{
  "norm": "rmsnorm",
  "attn_scale": 0.245,
  "tie_embeddings": false,
  "init": "uniform",
  "init_std_qkv": 0.0418,
  "warmup_steps": 0,
  "final_lr_fraction": 0.1,
  "batch_tokens": [32768, 65536, 98304],
  "seq_len": 1024,
  "doc_mask": true,
  "train_tokens": 457400000
}
Each number is 128 + 24 x the weight over its row's rms, rounded and kept within 0 to 255. Layers, rows and columns count from 0. Numbers have three digits each. The size before them is the row's rms in percent of the matrix's.

# layer 8 MLP up, 768x192, rms 0.0599, rows 567-673, columns 0-63
092:162096107165129175079141136144087126099147111112099109120160083154134142089141120152119140113145145112166138139151130150145133101107091092120116158126089173148119128067160114134113106166170147
106:094154141172137125085083147125112093143089157116099140112171091138167131100104125111114147145101170187155126122096140099153134107136130099132145181120165106121150098162058133118114131136117105
108:107154141160087119095118153142104119136154114141132093133161097129082124117131096135165115161119117153102107137150108156152137131156107159120105163120133133086113094113129099083106113115148134
111:075128160151131120118130106148131117104129124153154135111106122178181166093117115085083149145123153125141153112149110130170137117111097172103124136127154159151122128113151126178090156154138136
095:080116166180090120165133125151099172120113143146101109083128070149128140129106125156128122112125147119109188095149146134145085116107146097137103101099095127148121151141126136139127112166107153
109:153121130137125152104129148116130083129068114126136102138167117186172123129107101114086124164111158152143148141151153125095130135157120149161084139128077122090189154106178133123089126155154121
090:117137119156068111065141078127143125143114101147130177128143152151088121138137135130139093113162097107088120142127144135157174114124094159170128125151076129055126125126149082145159103146085113
098:149153115140136150213126101124138162118132117139117151107124131155102120076083089119110138119094158105139143102083160093115145117141168121113096107162121134124155099111151117132089102146129118
081:113143127125133130123133132110154142096177139157066132124104084158154138141087143107105110119131148125115125136111156142095155174144100152164093095147127105148123095133145098107152106136161155
105:138074114084144145121100142107136074194160099151108134137142078186122105120095104132110096126142086160119148130094169124159130113141114122095106168128122192119102100144105131103089107132148123
098:139135141091170133132145080106133085124110082113089099128122112156141144175129122148131151134104183114149087123140144124114128156154114087099102098122134123067156169116125109136129082134161131
118:114147152107121061130117131137166165086108136132122131093137142107126151121144122138148074075136116133112151159126137097116125197136149140137113138114142161156141099128127128137091151137162060
100:147123159124116145137136111133100144084128142127148099147131144142117116106113093107152188119100117137143128115132162113081136182136115149126104109116122142124138130095140103124134115169152117
095:099153164114104139121129139171126128116122130135157099137151157154180139137170124092147093142164150145155132143110159131114120140148099080178120133111130110142118150138112148168124138142143126
104:083161096154141128147123135182150090144144148134143084139104113126140113102139109119127140111164141111120179107122138163120137110128152067096108112131146138150125115143136130103107152113149094
100:131164119169123107110166110127107157093125125147123111139145147134163145192084101100105128150112103115127151161198095136150112135107181132093150181138100117112138135113128122147129146130084131
099:104191153075111107113137127099133126123127148108073135155144150126174150122124131123148092150124143162113137161141143103217114168103116156097136132167132101124113105138164158104083141133147110
106:144129114080108159118112090096140127120137094091131054126095094105167149155124086150116136141137117109161164164142160116103140153084136153153092127128167163114153128109101192129098150142100095
106:093133136188122151112119076157120120184136112139137085143135150167121117170117106175132120166132129112145162147123094107135147150138122101114139128127137141168093125105102103146124109117089110
129:106166117106136137124090154098084146144110110180075094145109152124147101127065135154090116124150164129098116104110149098140158137187149139117121107114121108113134086119085130127123104076131106
092:148124142111135131120146090140112139152135149134141123126095131162134162126122142134103136130135125097132143151136113143144108099122091124133160152137136128093172090108104133151111116157139091
098:152106114120089092177117084121117130118071134149089150124141101111133158142135107103127109157171175099142145125101116173153129136087151089177158126087138132091130112151139123105139103136158128
111:091118159088167141152152113148139170159122132192142101118106105165142163109110152085110127148097142133138153129110073156090182096133088132112113136135097126093123132073141127122125169145137112
091:104134114156133116125100132083158131118089101157158112146093168103140151143107159123106133074172081109131119139135116133143161161153139119109121148126120119113123130089166157124125073157177169
103:123106133141121098133115124148157113139105096138126124130177113093127117158113138120151103151150099133144169170163134106175175166164154114118136118124147109103154118092132116141119084097098140
105:117137167147116127135120132091121071109089136142108164148124176184146144149112116097117143123146108133108134139132137155138109127140090123111118137124119134143123093098136147141128119149140154
097:125111092133110106087101138138129110153156126140117105105139079125129092125097160157133145117122180111147128135159104095160141156153114069118132149121155110075115080112107136117126118099153130
089:135142100127125157077111106188150106136148120072156171108114113117141125110128143097070143122134092151116112117128155118136139130117136103152116123106150143156082116153142118107142094130119168
093:190131157163137127133134138118101172122123124126125092097102143079133162090140131166095113161124148111127174155170109098149120106136140102086112109119130147148133154129155135114090076135152121
101:161137099166106116104135141079155108117100155128086117162123114133132138130097123140102116136162120126093136154127161128080133140150131107122115129157115097109117147117144118109150102119143104
097:120150110127086106094126104160105121103129094142074173123097099127129115126149125117110096131127141092046157174079141143119140112141109156150090144118124131154119108122130163117077148154136118
094:107102147117085165124122115159103110129118125142131155155135056131153087134169189154146168147158176131138127095110151122139153113158118097153161124111104075119109112109106150130164122149142132
091:118130132137127134138145128091064194112144099165080115106151120125100153138124126134104122140120154095145117125094127127150155139127140137108132140103139115091132098169162153176090122094139109
098:136122156121071129178151087094101139105134120100111130138098128144135104165108140160111142130101130113117085133159116136143117143130148116090126105120106164100150079131152113125126094087097133
104:106143141160111184108145118113105098084133144138127111154141138121174104087136115122134131156126130178150177135165128161103163115099159122115120155155159118150119123152142149116147172121163082
110:128129119139085150085111123146102171130138116119141121152096127152133111164095124150119105129161193182154133155123154109124103159100102132123113135163128179138058106102140145122129114149132076
087:129162175134120115132119134158132096106111101125131170137104159134113151095096096145076108101095139135155171129146090119092114119103130131111092092094176130124162143110143110101134111096135144
107:118125139155151116077135134135125113110153105120125123141146135160128095162105102084107111088142152136103205120120112082103114143114109116141111087139151142124105119111135128115122111102108077
100:116176136130115089077145142130137168092086113089120157123147115132116097163118123101114107150129107112112098170091120114134179129142117118107077129134123134103143170152150132160127157135136109
095:116137128138152121133148093129123113134144112150098151126132064124092158091095130102151114121109129107103173176134157127126100122123121126126108105160137151121108138107125166106148085116174106
098:103116124135096112079184143123148127090145148107146134109165140120138154099092124067130104139142133155118148133118155119172149117194117138124109135139157124144151123123094123133125154127129115
093:106130108109099110127127138125097163127150152101123110135119087125124099167121177087137131126114137090140139158086140136156147076112120154127101154121110154132120114152144068151112118153113108
118:108159125131099122117125122138110162085120117156092112120112120151139123087171111110137092140150106126114108069175119177119179126129080133120130124127126125103133166126116174183115099136147091
098:136149109135120119135120137126089137091103136102126145155109162109142119125157103168120119105155134116117109160160163115105117171140096116151090149114160138098134107099127105089138133129105072
093:158168138087081160093116132101118142082124151109137076161078139122128145142157137137120142112142107136116079122133133149134152166101127162110115143093100140099109100090158124127126092171122145
124:124151094117143119152133130120137145121122119197122128111107121111144123113111095134125134141131152147155125113186061132120136141170165129141154129127074161089151146074143142090100124131115115
094:144128122098127142152077112147135103096135105134118104141161150078087102147100146118125104133165078106135142118157130130103147153117128142161112098153129093141123097117110139154129150114116082
087:150148146121117160106097112146136139103152134138106121105124105145128106133137108126124130129127126171087126142103197086115126115117132159164101157114115157082125103118143130112118064168151112
095:080134096177088120075173105134116112124129132145095178091126122121105124137104131079127142166128154141120148108143108103179145065125109140133129156113127128111117092103152129114139137139151076
103:139109090143107163089135161103091167165140145115071119145158105107093103127108081112139129094145153131113111123141115108102127137141093145101110132182130118146113124170173097157115115114161121
095:109131134164136104157125144130104119161171124088090128139130121153109141135133115139089097130153130151112141098152168080161112125122125102094110161117102131165102176137097134161108184091118160
101:089141168118119163145090143132134152136128125124116110146095113097142118137134082117135122174136131083148160136082127113150110155125097143110144117118139095108097143132139114150110149125109141
106:117126115082111139134137123145109116146143153146151096105131093130118124153147124118150124113115124153118095131152135139096128141137142105108051157127135165134134145104118143115105141123131133
103:104132101132079117105142171149143188146153129144090161150105113128140111128112129126128077161150111116107112150152087154135163081132110128118122142138156181105143121114124110144179125121123113
099:091087122135112115106119126127142109137125123125144134147164109110171108145131108137103104097137100169083125118133133123148147130053116073118123178159137147127153127152170149111094146146171142
086:151151096114131157127084113143116092101132116168088131140099141133121151154149108147162136135130128119156124105122118134098109141135086117108120094143141154155089117146158088162144089125120079
106:122101145097132110113093138133140160161129144150139122151149153147133116131111128133090113134115188160077160129154077147141173148126133147145173124109122164145107147131147160114170163127123122
099:110172097135126103089095146160137130139142109133127178103141110166155096104126105111120129122121085100112119086182112146143150153136139117080139094148160101141144120129155121099129155120171112
097:156135104072091100107106118157129152104142129141142136121134092146175118115145140118101089102129127142120134117105083130150143115141148134096105142156139096125108129141141190105095167166094121
097:142106106158109149152120116113160120102128147153124113095085100152169137111126107107102118111112142148113127142147131146128127146173144146143122136179165127091139138134131130106124103113141139
102:101146116161119151097126194137133181127117140116124124120152154125119137131159148109163106098127186142088153132200157125103114112098147099138107160110092157113130117167140170142159126129081120
088:120121125117161121122145079084135152110113065158167117091115137142116124133175097115158092134154122133132130095151157136169156127114124133109115119175143177148103119114154125147122133126131111
095:092162128133120097131097134144142129163071155102097099141115111085090105129145102113154100147138109111150143129129099098155108118149165121120097128112109089126137129121141158114124128117141086
089:124120157133123165095111101143122143131088143126142166131089101143169154154145096166127108152112131135145144156144161153100105130153139137144134123135090104143137107092139159153112129133138121
091:074145126128122127160132106120165128147139068169120129170096157154119070132095091133122131144118148103135160121170129163138109152125149116162124110118125142106105138086147128134129142113144097
099:129153107151089151136134120110142167126125118119118125135132105100151143135098143152073079126148128121156102190115131081165151156151105161172166135126134155138132122115131161135113106103163103
092:159119145140113156156145092148087184196155089118111078151129147132144124102141119107117134174134150109084143149150128094148111142124105113120070182109153162141145136138113161122137139125113118
095:116105140154093133097111160137126079119086124162103103091107087117107164129096146117131090135122115069112156085145156119117181112167125133136105135153119132113119130074086119141145086119134125
111:110167137123107164126176142104130096148153106125118130178152128150117123099078108088130171126165127137113095160127162102158134160139109162157095165122130129117121141146146140123168117122172131
097:103112092155134126115083129120084158118151119089128127140124121139101122114134104111120148129153142172105078123155127145118120132120105100107124125156084151073078124142136113133158112184133125
090:155139105130100124079122132119093143087151148142144148185163147113133147122138104150103142100167128124098119107171133145178115128137114108123118124154118108160106112161161096120099155147111117
115:130117143109137102135151117172123145139125123164137114097130122123156162075098111073110126110118128140107170151164147126121153113099145098139098149129116126156126157131154140126126144155145111
110:130133135156159107129116103107121102166149130167118103121127168103175077113130098161151136138144132136137132155160161104140128168105132107113085095136144102124107125106124128111163089131123124
100:127079145109132148098113109122098119097137143117122060196119144162140137131131150125117120084160119104106158139137067111112129153119082099126116117125124134126077160107149117098135123141119108
093:139122130124114122145106081152127129177135154138108133129136162143144107109141141138127112147121163089144115074154158151184070127099094091147138121133094157145130092112128070140109110099161131
102:146140152102119155181151133125127121105167108054125117107114133123158121153139122122124138171113126111147146146114117046168172144118109084148086140045142122091106135112102112106161122085122092
099:123107112106097177085110129098140168081102159160141124124084123142088124071082135096143120140136096093131192100144129103146155095147145145141099136158089107136132093102111085137097108155096129
100:143141119189073161096114146127103145147082138131113102184179134182089111125119101091145182122104125151127129127122101137126131140079138131091105145112144137140107117133136142111094163113123065
102:109154151085080165161127123128093122137110166122148124125098143125149118158125146133162166193152131134107105148174161184157153121120120141090162141139135094112152156101133118157145120144116141
103:134127112102151148155106144109152075087096110101116146127123135138122104148094117092115130111127091126138141134130155101114155168090123112123121154136125172130143137127152117131136082101151149
112:117142135121096130122081107153132146116092080117116101127153097136139148134102104105134121144107105110138152171154117122130147139121126123114124142153140122107097181116092131203107122156125082
098:119121130168121159152123160092122125085112139125133125103146090125129111102120154107172176142132124157140121140110124133108157138175151122110101144111104114126126148111123108128093130129113149
095:136120166127115075072106167115132153133113105133087109146101123152107091118094127063158117111125167171131153096109096118132153122139157123128147152116114102102110137165183121119139141106108161
091:075111157083088103119147135142093155125147148082140155156098081134132119070138149143199152159136106118132141125127153078155149152123124116118114161143123155105128095125148123135147122154099134
084:132064145100113148131125133118125080130145161122087109102132113100102129099146132123146062139133158120142153149141094128109182129170168073133117125131132151146092119109124150166091136108071098
091:123137113127115131090095109143102112113123102174121145114094077115162207125148103113095147161121116105125127121147116145111146163116141157094134112134188126114080143187154121135131147126141160
106:142080139107109151114131116158124126122173131161120149130145124148143147124116120123136088127175154120123100141106144157148127129130141124106096155158162133110124123153075139107141129112150122
095:089151129139136107077101183111130152112141128135139137140096139103118117147119108112171139120108134129138095119134133117139173128172139136117146095167120157116137073125127127167146142171122105
101:109138106122121145121130119153120130116138102135111131112111122139134145112145145092093119136106146112126140153136143151088185125107155164104111189099140104118133124119150159153129104130166154
114:166152089121149112109102160125101161129138140157150094115089108124109106131182121128153054170117142128110130158139146106157173126150080116139099091152106173095174142116116158131099129160102091
097:134143118129109145084155151132097116140166146104137122106108111119132109128139094120161127134122101128104154128144152121121144142140163107107127178148144137124132155175130137133140101112130154
103:147123149114142121092116107136131151158118104137126097100142117113094104121125156105108130106093103130103118128152137135107147109126137118134132083156150133095117117096175171131098129115144112
117:071144130135183161125134156144099149111144134140110136078139096094122134126151144121087094171145115099112114146153151104102112179113086119091105108150094115085123094148080150154148093137119135
084:146148111141113162076128133146119095087083120108093122175124145124116147063122151116139124121095145138135126108129141149183135126161123136098139122151155133101115123128139127104156114126129155
101:146127121158146135131101147166132127124105157144140147103125109109137133105114123089140144142121106125206147156143087135080131115087133105152174121123115136113077108109125116110148104073134130
097:092129149144124169129100144110101184124071114086090109147133125118100124102102140143109114136128109093123153138197131136160147125132136120146120126117120127126108103101152095167135112163123139
092:073147157113134149084122127128116120133095083114105125131126130127132124108103141140134137132165085160108133209129116100111126121132121090144154133132103132095149137159078132123160134160141096
119:104093131104152165125087162127170134137131163142106155127104103118151087134123143128099126140164145133180138136144124117174110117105176108154100116116140168154097154085121108134051084073148148
096:121147116147163158174126113155143132150166136124129088118088137157158149161168105123136129160114166138136099136154117118145119114125122084108112154124146130125093120139155159183111113113101137
102:129110142141157143163148141119141131113147145144142128110158146144122119106114120126110133126183135094137099105191149121146152133139154116092106143184124088158115100134124117122108146097115077
091:129127135149116131099118097131135081095105125101118124137163176144137158078123125109063103092125112139129143144143153112092152116143118110133114129130157119139135102134133110100143096136113062
088:114119115118080138132138087144121122151110110099149123159143124121109140116134173095127122116120139099186100185141121083136144172138108148142134171103096070109146133112109119116104129131137130
088:119176144117102156125112116128111133134073138085095087131130145155121148071090157158149153107136096112115114100161119096128133137149137109157104089154133144088104122166116144135132104142118121
118:132122130151131128088068131107123132149175092103133159114107150139107134129107126100121132141109139135153129116125126115142158117104100172111100135165129140123101134122154117158173091082170094
094:138160121102106146120096112121168122143128064117159092146141121130150150104114086099109112157169104124120100123086140127137158171147150148147125119119070130124102143167137147109126119119111160
105:127174118135120110075114143128150145113127092151103098127106075119154134122105120104133152140105172137161098105103144146132203115120135087128123143111113125098141153084101117146165111114168089
090:116195165102152138186147112121150116153184118143138125140140122140101152145107095123153134148150158138193128117152129137125146112121134123121122114133119146084118131136121089162123125103145116
# layer 8 MLP down (transposed), 768x192, rms 0.0599, rows 567-673, columns 0-63
094:104095101100133193136123135116128111113160119140122139139136144123132130121137116115126142105084156140158125100158116116110158142116102146145097100106086156165146129149122086143135184145123164
102:103135113171105134133077075085092122118122124117118114130121147098108118131131111122139101113156099121118159097132143129095145129098140179082139139146111129128121024113136134102120118083149117
116:121155172110103095114164149137123138153120101140121115136111091114123155106148136124160151156082163129122101109105155167098093104143111115108118150125147130113126127108122113109118123108128132
100:127097134153126136114094125164129108088112119151128150091143077130151166092108171100117130146190117097165154151097162157124129109157106152139156109173157119143144125106165097122117105142132141
092:139122098153168116136132154114154100124160133113115110154142128128148141125143149147131145119169129159106123171119156180142151126146081139116092081142165170108137094089167142126107144109125110
096:118099094149132132069114105090144124130146148149133168113138119117124164118130096143115077117138158107099143087114144159127143185128088099099125082139145142095121108139156134129122120101153157
088:125101143157179132148141072092107116137156136130163124107158142160126080131127150131166152152115122136160125107113082138149158151140124117110093115116137157194126162124124131073144149094099152
096:117104152125116097066150134144153119126148154129117113142138146081177151185198160147137097128139100140116134162172100174133120127146084141145103133083138122120079107152126116118140152070121155
080:109138114132131138101138132128132104121129126109121131060157126107149133102100127102132199135142107113120176076148150104133143135142154136141156147152080163131111128120143167142125149140112097
094:172145123102178179106158112133144125104108116166144118106148123144119145126100150105084117125126092191108185133122125152138116093131146134159120174076112129118155101122158170129111143160149142
091:118120109182116127138122140113132128137117158102101147133115123130112165117088148118123119133116114115131096153135094100132079112149140181161164131150124130183084134157150099148142147156105151
108:135102120121099096104154136152152100110143132134163130122130108134110131156110154139141207155097101139148085125119099132114133091118126147098128094097088115166114172126131140134099105127117156
095:127126130147147132074109134159148144139111154142155131143125138134135147136095142134135115151163131136121158162131144143148093118166136151139172175161131129145119103123142111170169129152106139
090:079110159151154125100111146091137137134223134135130135126115135131127137140130160169107116148138128097142142093161118128142103165161155109110170138143134129141128085177145136119141125118117086
104:106123095080168161162134151101137128064131174122114100117110112120158103124161152135118122128097155145157107083100158123106137095142161095145123160106110125136120105094085130139104159120123121
100:158129121108117108113098148155099109145146144100104159092115149117143145111138102146153173097153142125108158120134149115111110101103161157153139094152060113118154157124110149120114104114160107
108:106158150087085161122114138138125127129108166162120090154131152131149151091126122138127127100140099130126126158114117112101139085093164126080115129156093135088055155128143143115108084133116090
107:101122130129132122136102123120147135083144103137120077122110123101129178117093124161136134119117136111189109174143172103146099097135119099077128150166100118125146094121109143106115104131082095
101:128101143125101110182120146113137116143154171109108147107114150186103119123140160092104148086071096123128078122110127105152104097106155104114154113120099126144161144148096130128120121118125121
111:111156153123140138089074136136104134152121110148104134146093098130118136146118166141123128129194189153127098103099146116163123123148129133151094114155127143102153121148149156127136125147129128
090:108131124155130100139166132091170155121125117142132118161098146111118141141179135114137155129123147133118099108116113133117113157113105128145112081132164172143086101147146108114142143165081103
091:143148175108127076130136137134174116133189140135158083150113125123124112152162152108153139119116160104098087129081121104093125160131118163090133143093138128150128120106133167110130151167141112
112:132106111145141128157120135153097168167109126139106119095138119134156171112144144103136115117143140136122161102121071159129160115117125140139114069160091153099117095113141192138125157131182115
098:166138134111100156093129144179166109111163137161146144144156099107150117165115075112172138110161075107110082114110123142122077111111148146092154121116123129131099120080121159121131103143146102
101:113073168189133109156105121114127119180143081125128128117154178101159102159126129121117127108158139140087156154165146080131143155180137113117133139112126135127129122119110079114157135113158132
101:123152137181106104133143148086129105156142112146112115109105167109090133119130124138158149149130103094107148142148095098102112113138171141167126111132120155102137123125160079156162143161121138
100:144164131130148099112113120128119154152087167130111126125134126140100089103148119160098140128116126114104112100128141114171107087143163073147177121124100149139159117105123091141113105134164114
088:135139154156137149164138149120097100123120128145077102130099174097112137145184107131128074150128144138126127136124130114140103097094141099128144136144153152138151128155121131106084119057130148
098:136120093096149113167093143108095115129111121142142168135136164184138091097132146102172167090136122125121118108092138108132137147163126126138181135117136096153151142098102098142117124125186140
109:148089118130096154099113120167112107111136141129080141135176149096132129090147132084173116131173125152098084140141122126097078125153162135111122109126206141136126142178130117131197148124105137
097:107149141109119079073149095164118132105112104189129164105099156142099140090143137143097126121118104134118151110087163152132128085148123139129142153167148144113105133125122155141153140138135123
093:130181119113118125090139151155159094147157100110141127127115152105125111147128129130089122096152117146167085127124160155125076143121167139110131157159102152097128108163144143101094133102198157
088:081090089134085097109134095091114131124134101159132146154142158105114158133151122114152175092097104118106110128141143066081166124122166139093128132067169136158105172144135149090175132148102146
088:143111133147158129142120147161122084171165105150186139125132116140087149128137098145140132144120105153154129110096142136093076127112120170140120144123139098171154179138079140116122123111170137
112:105107135145127165082087141118115148133114140111121162125120117133185136110118140122117118121140160123156121129151190149093121115109109121115143094127132111106140095124135143094096119170150107
109:131142102153143140108106147132108119136140098117135135184148175083127078134162131124134107185147139158174143105131155137103164093126131130159096141142133133166089101097156125078129105159131078
089:155102134132139152149145129123119130138136136130128108127134127099110135145169164133152182098115089108120130135114124136159112160159119104136156137100078130119127075127118150143133140127170138
094:118085120147112143132171146117158110091151169166135100121124117167104093151144127119095109142132133136112109159083141076113079168116111123103110099127165137115153105113094138086096129091120123
098:094150155079116097115113134146140154136174117068132102140108077082091095151120111158079071134151118106076133114142093107108158104140118106175146135133113101138140126134185145132164142121133124
098:152114172148122131116133140131129102127117133132144133148137120107137123123120072096151119141140114094078135112103119150117148136150130158077139177134101099144147099141101143146144181147117173
100:132128154128172093115153139128115103104088152152134160131145107156110136153164072129151151158080135146131129092096125150158128091129135133118124110131127103104163116136082086189130150091120128
087:104138117135157135111142140144088124121137141135112112093108166159108141113087094140113118113138110183159169109166095139140135107148163106110099125143139123134138085124159171103143147106104112
112:143119088130115136125138158134134140125063143093082125099108126099146084092147129108134143142113151142127132100135160139160147144113102148132120126135118138158132163139168164153080114157098136
096:104110152141150143139152154139149162110113102141167136129153108076137137129131082182126137087133149110149127170123125145069127125093114125092083142114072118088101122135116165087106100114137114
100:174121082146114135136126145109095104103140149127127123084145104135128118153152128148146137155140126143115142124146136121146135141142133162163144116181099158123147109114141093144149134130114132
117:146115125153078092121155106130123149089115123156120126161117125104146119090155108111144154164120162070128169108165097134145148114127157155155170142130082139127117118105163128105152131193113129
097:142131118151142129116099128097134118136102147094108105098163125129124122146125148117098180178135163134162137099107115115110121130119137157150120086110091137094184137146140132128155153052123184
088:147127158133158088155127130124100156098143161140116107103131135166112109132155109087122108159121122110163103155158141143128131118163098185144136111166087127161142140135132098144102096136072115
091:145077114128123128119144132140108157141109145114177160107142176136133119143072160114152134104120090125151105130108121119099068103101142116141131124123109136177106095082101157101140075130136106
119:127117119089113176111097119104085151069127134138101108146137132112133117075105111123116106136170104187123124168112126089085165128153112128139116161127115122127101126131129096104088139128119126
101:122147141150159120133137130139179103142111145083139155105119105210120092117123169097127132150123113143147118098110148104109112137114138066129154126099184085147161098144135118183120086093133157
097:081175111170144146151072136114140131118140155145103105130139102095120155150109136142113116135124129141140133123139122169153117136118137173122146125161112097114105136144197139147134170189111140
111:135125123120136130173128157165132134153154147134149142097119148129120164132156097112142156091133102137122125081170114167127141130126177131142066132139151140127192113166119096126154117106125149
104:155130105159155089093157147181117171124153151123097133139103154087142114142144089132149127131162095104126135152172137125093127139145072144127109126124121143135130110173160104188152124109167141
089:110117131120146118121172129124143107134109101142094094154109168178133126132119139146139122120159121158132178154152144166125109114159088168157164111128091080091104153117154119154175173118142142
086:151164158136126133146137090069098164129133137105131120150133133113104137136117147133113105149140138149129122144138158113124125153121119111137121142100119100112136135113105110137143154138126144
098:134143130109128118097124156120114147110128128143139125103170151101117164107119104123129126106138136147128131088139139142170147123123128105124128139119109129088130099151080109118177114142111140
094:130123107142143098134121121071110156129148102124128109166093106111129091096101119145103126105155135130134136158117128111079156083116120079141110144132104137094109090113154126113150147128118119
085:162100083114142130151142095088133098115123090144138153175097154085095142129139113115115172113136141136112129094153101141141181125083099176142067117115159123111139156159140123095128115163056118
088:129126118068131143136120078160156125151126110066130131163118176113110108144151164131098125129164121168104129141124143111155148153126144079137177111085119093163084152113128157132168125129182133
100:102128103116089143141117125129104131136117150120103119100172106132149133142082148155126099143130119103129123107153106153174173131078129139151084112091157131128105132168116129136099093095154119
089:140126119156094117137103147121106103115124132098133141150127133139095149123097129143115125153114151076105147120160142107121160127196115135134178082069114108113110132152096131092113125169134170
093:155092143155141135154088153102137109146145145185163150168085115151140141172155109132123137130132122107145104114114148157102087109110157190153122126108113129132142086095116119120154112098116144
087:126144105127144091132183122061106092138138164132098108177170127127100175091140159090139123099138122129103134143117109109131127140095152134113128130117174113122095097127125107152122131122121126
097:146155162119084090101152109111090160139085083114099164092090120110142100082107145078084122174122173123107147135172157127048130104131176135167128116112060131127103122132095137136131158097144116
104:128104143134136150118119120126104132125111118108172127115137125102118122086120145145086138120109170128161098119151107109140114136150161159132097105098146134114153172119165143129099111114152115
103:153195160112116168125148120158122159092179138110090121139124105096092117116113129081120115141074092127095101163164143104156120086133145131097146172143158124105105097124061113167131146140120088
101:123134135107154145119149124158199114104121137089136110120115156125116162113115124151121096120152124119142133100123102159126145116117147129143135157151122170084084152130084135138127098126142134
106:131097095104161138091124146101091165147132104127106133118128161092152083164098133112162141098159131120165114096119132117139122120110125103101130146159143159146146168135188130205110153147170114
097:117127134147168113124105131119117122091164139113168115120140113092120117145101139131132111117115154141157084108194133146125133139090138097121171120152115150145137124093130124083129105114118108
089:138143115112130134175136125120113120125116138125087135100126119183139185128101136159116117094129113158107170118132065098120090143098144101098122113131152137133094126130118102135142086145136105
118:131135117151144124121201144115106177155131120164127097100118131100132151117135135127114107137130144149137094099128187134147145119102110144120119109127147119157144069151131122138106150150142077
110:104114161155164093131150153089131160110139107171113147113146147086140111139156143196109120182141120152115143139130138144129122146105145138141075129142139119118102091138093130124119075139120115
094:152167150148100128104138111170123189073121132099128137133054133132140098136125134159126137130161127121084165136136134149138121108172100116170125109081127144092101149116135133085132160107094128
086:131106123107103126118157132123127153101094087100085113126146137170126124161150133132103090119127121157101124143111156115121150136150188131081110134139161123130110116132147145138142142152084144
113:158162137083090110147107137131138127127148093110104140106109136146155144098062124132134110153185095147164090154126134121132129150153064112113116127111173106071106114145154097102130100114128078
096:110099169141111149099171133113143117154102188120120105142096121126147085127140128162110132186130099155168155139128157122135125105167145136129131130110169127095113133195173114138118115165134139
097:172157110142119138089126101124146152120141144127102158077136131174155111097107158139129109113123101153115129143140158084147155144099148175100155146157098133154106137107135127140149149181140090
107:143146098110114149124141139110096096122152154133118182134142139151186129138123110095154137156107155104154087155158104160108182147157129158113159121128124117110175157135112134131128133106108182
101:137124100138117108119112083084171154132083123145148143117104100182145140110125143150098155138158132141129151147069119120133070137128143112121090141097120158154140119134094112095116193128124146
112:106124108126122137128134125117109139103128110144125154077150130153144159128130148142116127099136101151142179151145145135142102156137067136146151140181112148124135173133153140160108110185109146
091:133132086115163155092132139087115107131139094111115132094102142155106130152144110100122105128130116144118140138188116118158113092106109141162125166192098095143093111161110165142153125133134137
088:110072147184114144099127120125136130141135110136142102099134128149126152124093105119093089164155145133119138147160152137120151139116168147135112149147159140141124111152115160146075112110143167
098:128173095112126135115093154119089117147156133124138140109153127139164104127104109110146141116136145137108135146132133112154151164147133137140147121112111143089089105134121149102147108174114133
080:127109119134123123136095132103106143147154101092140167137094126130127132120159123091121144173144118116084114123125105117120158112126157134157100154131097119175132138137161108153130161110099117
099:151102140143139127127194076103147127193116123144152128094100136131129146141117108165113106084161092146115130131138140103149119131138146132115115090123105140142150162164091161116125184123140157
100:122128146151134101114075115132151129165144152095108149123185123140080169132134140151122120137124112140151107128080138110130169124153164151084157111093110165137126147163129137086137126115116112
100:129132132110130144142117151127159127097125151086142128094138159133129169089143161125157162118108128137131120120119124076090106163111171125106109125154115132164161140109084133131155158134102130
109:107099149124121142115128123102132123140150133135084149147136179115121175120128141104058124148154116097113132172104117132067176148133153091112101151116126131117115095133106139127083139068152118
117:129114108186163145103093139135131096105168152148115097099157071101118120133209077120156087126084118167140136172127136107126161167128122153144114061117117154138128134145138087150122151146115126
104:111122148138119137084092151107123118149111149117124177129089105130105117119114148118154085113105134144142085083096114126137127135149138081148126130163129106125097128120153096128137137147140104
094:149122134107150146109112212115106123131138097119183124131102115117128095118126140128077117132071096125112113133144120131168150121140117105149151165144148150121128125118117141129130140118119134
126:159135120145180127133095127092124144159124138125116154094131121089100082104165096126110118160130130113118119130162156106113152172106111142136137127148109114071145125112094124136145102116091141
086:126136138117143101185158158162127131141099170151085166108144127116116160155135126113102111141136093142123097110136121107093138140147110180134151157141110106121129152129122102119159121123095154
098:111154126146105126112095103135168101088133098160086113127116136102137113119126136119120138131117069122119143136131135130150111119140146140129114132140089070115120163150152122127131159148102147
095:111111125116131120125146133073078136118133127140156127133107152123100121133150062148113096134118128122139115145102129123136126117106093101176119137131130138101119090195078132103137156124132116
101:110139164106152129158092116051114146144123102156137145196095130136122126106123110148118149131162137137167117158106116125106123131134108145159120111121101138156119152132093123083123151157098123
116:174135126097167168158113143116158145139146130125166150136117127198100108115107105132115106132134133114129159168107133138128104176176132163102101148091138153119120133142115123133076123119159127
093:178132135087112095105107105110129145119102107134118130127161108149098113092074146150145105086144131113131153112105147099134120156120129184129127095131110159119175166121126141059098118147161128
101:139136127093121137175119140110120097124090141115104148121144112075171143109072153184091115117169115156174122126148136103146119131130151102138099126159127122135126124141130089140114123131140108
091:092131087118161147153151135112085174150098143163131143130094146122111095159090152116176124159164156131133113114122120145147145103128114139134162145136142145123141186127131150151106127113120136
089:148152136175166135088159118076164103139152134131128128117118153151144099125173118156166122181130119159125130136140156122102075118097147144123162118144120122158132133169164117163132134124099155
097:159112082140176130163158120086128136115130118116137083137143122150122127176173084136146159183134149143100157164116156140062101114091145164105119137110123101126158148136133123099154148133145115
110:145159151132167108130110141122150132125134099111116182153113166159153133137129123149118131153164161114126150114087105162152096121108087120108124130148095104127144111153166110137176116170145165
093:132146119129150123121138134181117131134118164161104162121160119150167158104148139128180098113076116140126137094133137112110124120165142103142160119157138120113178130109078176112132141096148158
108:136135136113113126120119145118161130104163105127143101138116137097151092163140116115130154167168157108123124137115108145155156128094149096130135104097128137123160149153116120139147114120087121
090:162175110093141147129151147123144144070097133163152123114151130144098093121118142124104144131136109101124118115107089125161104117118107080118200191128082090111122108111150124109097115156160138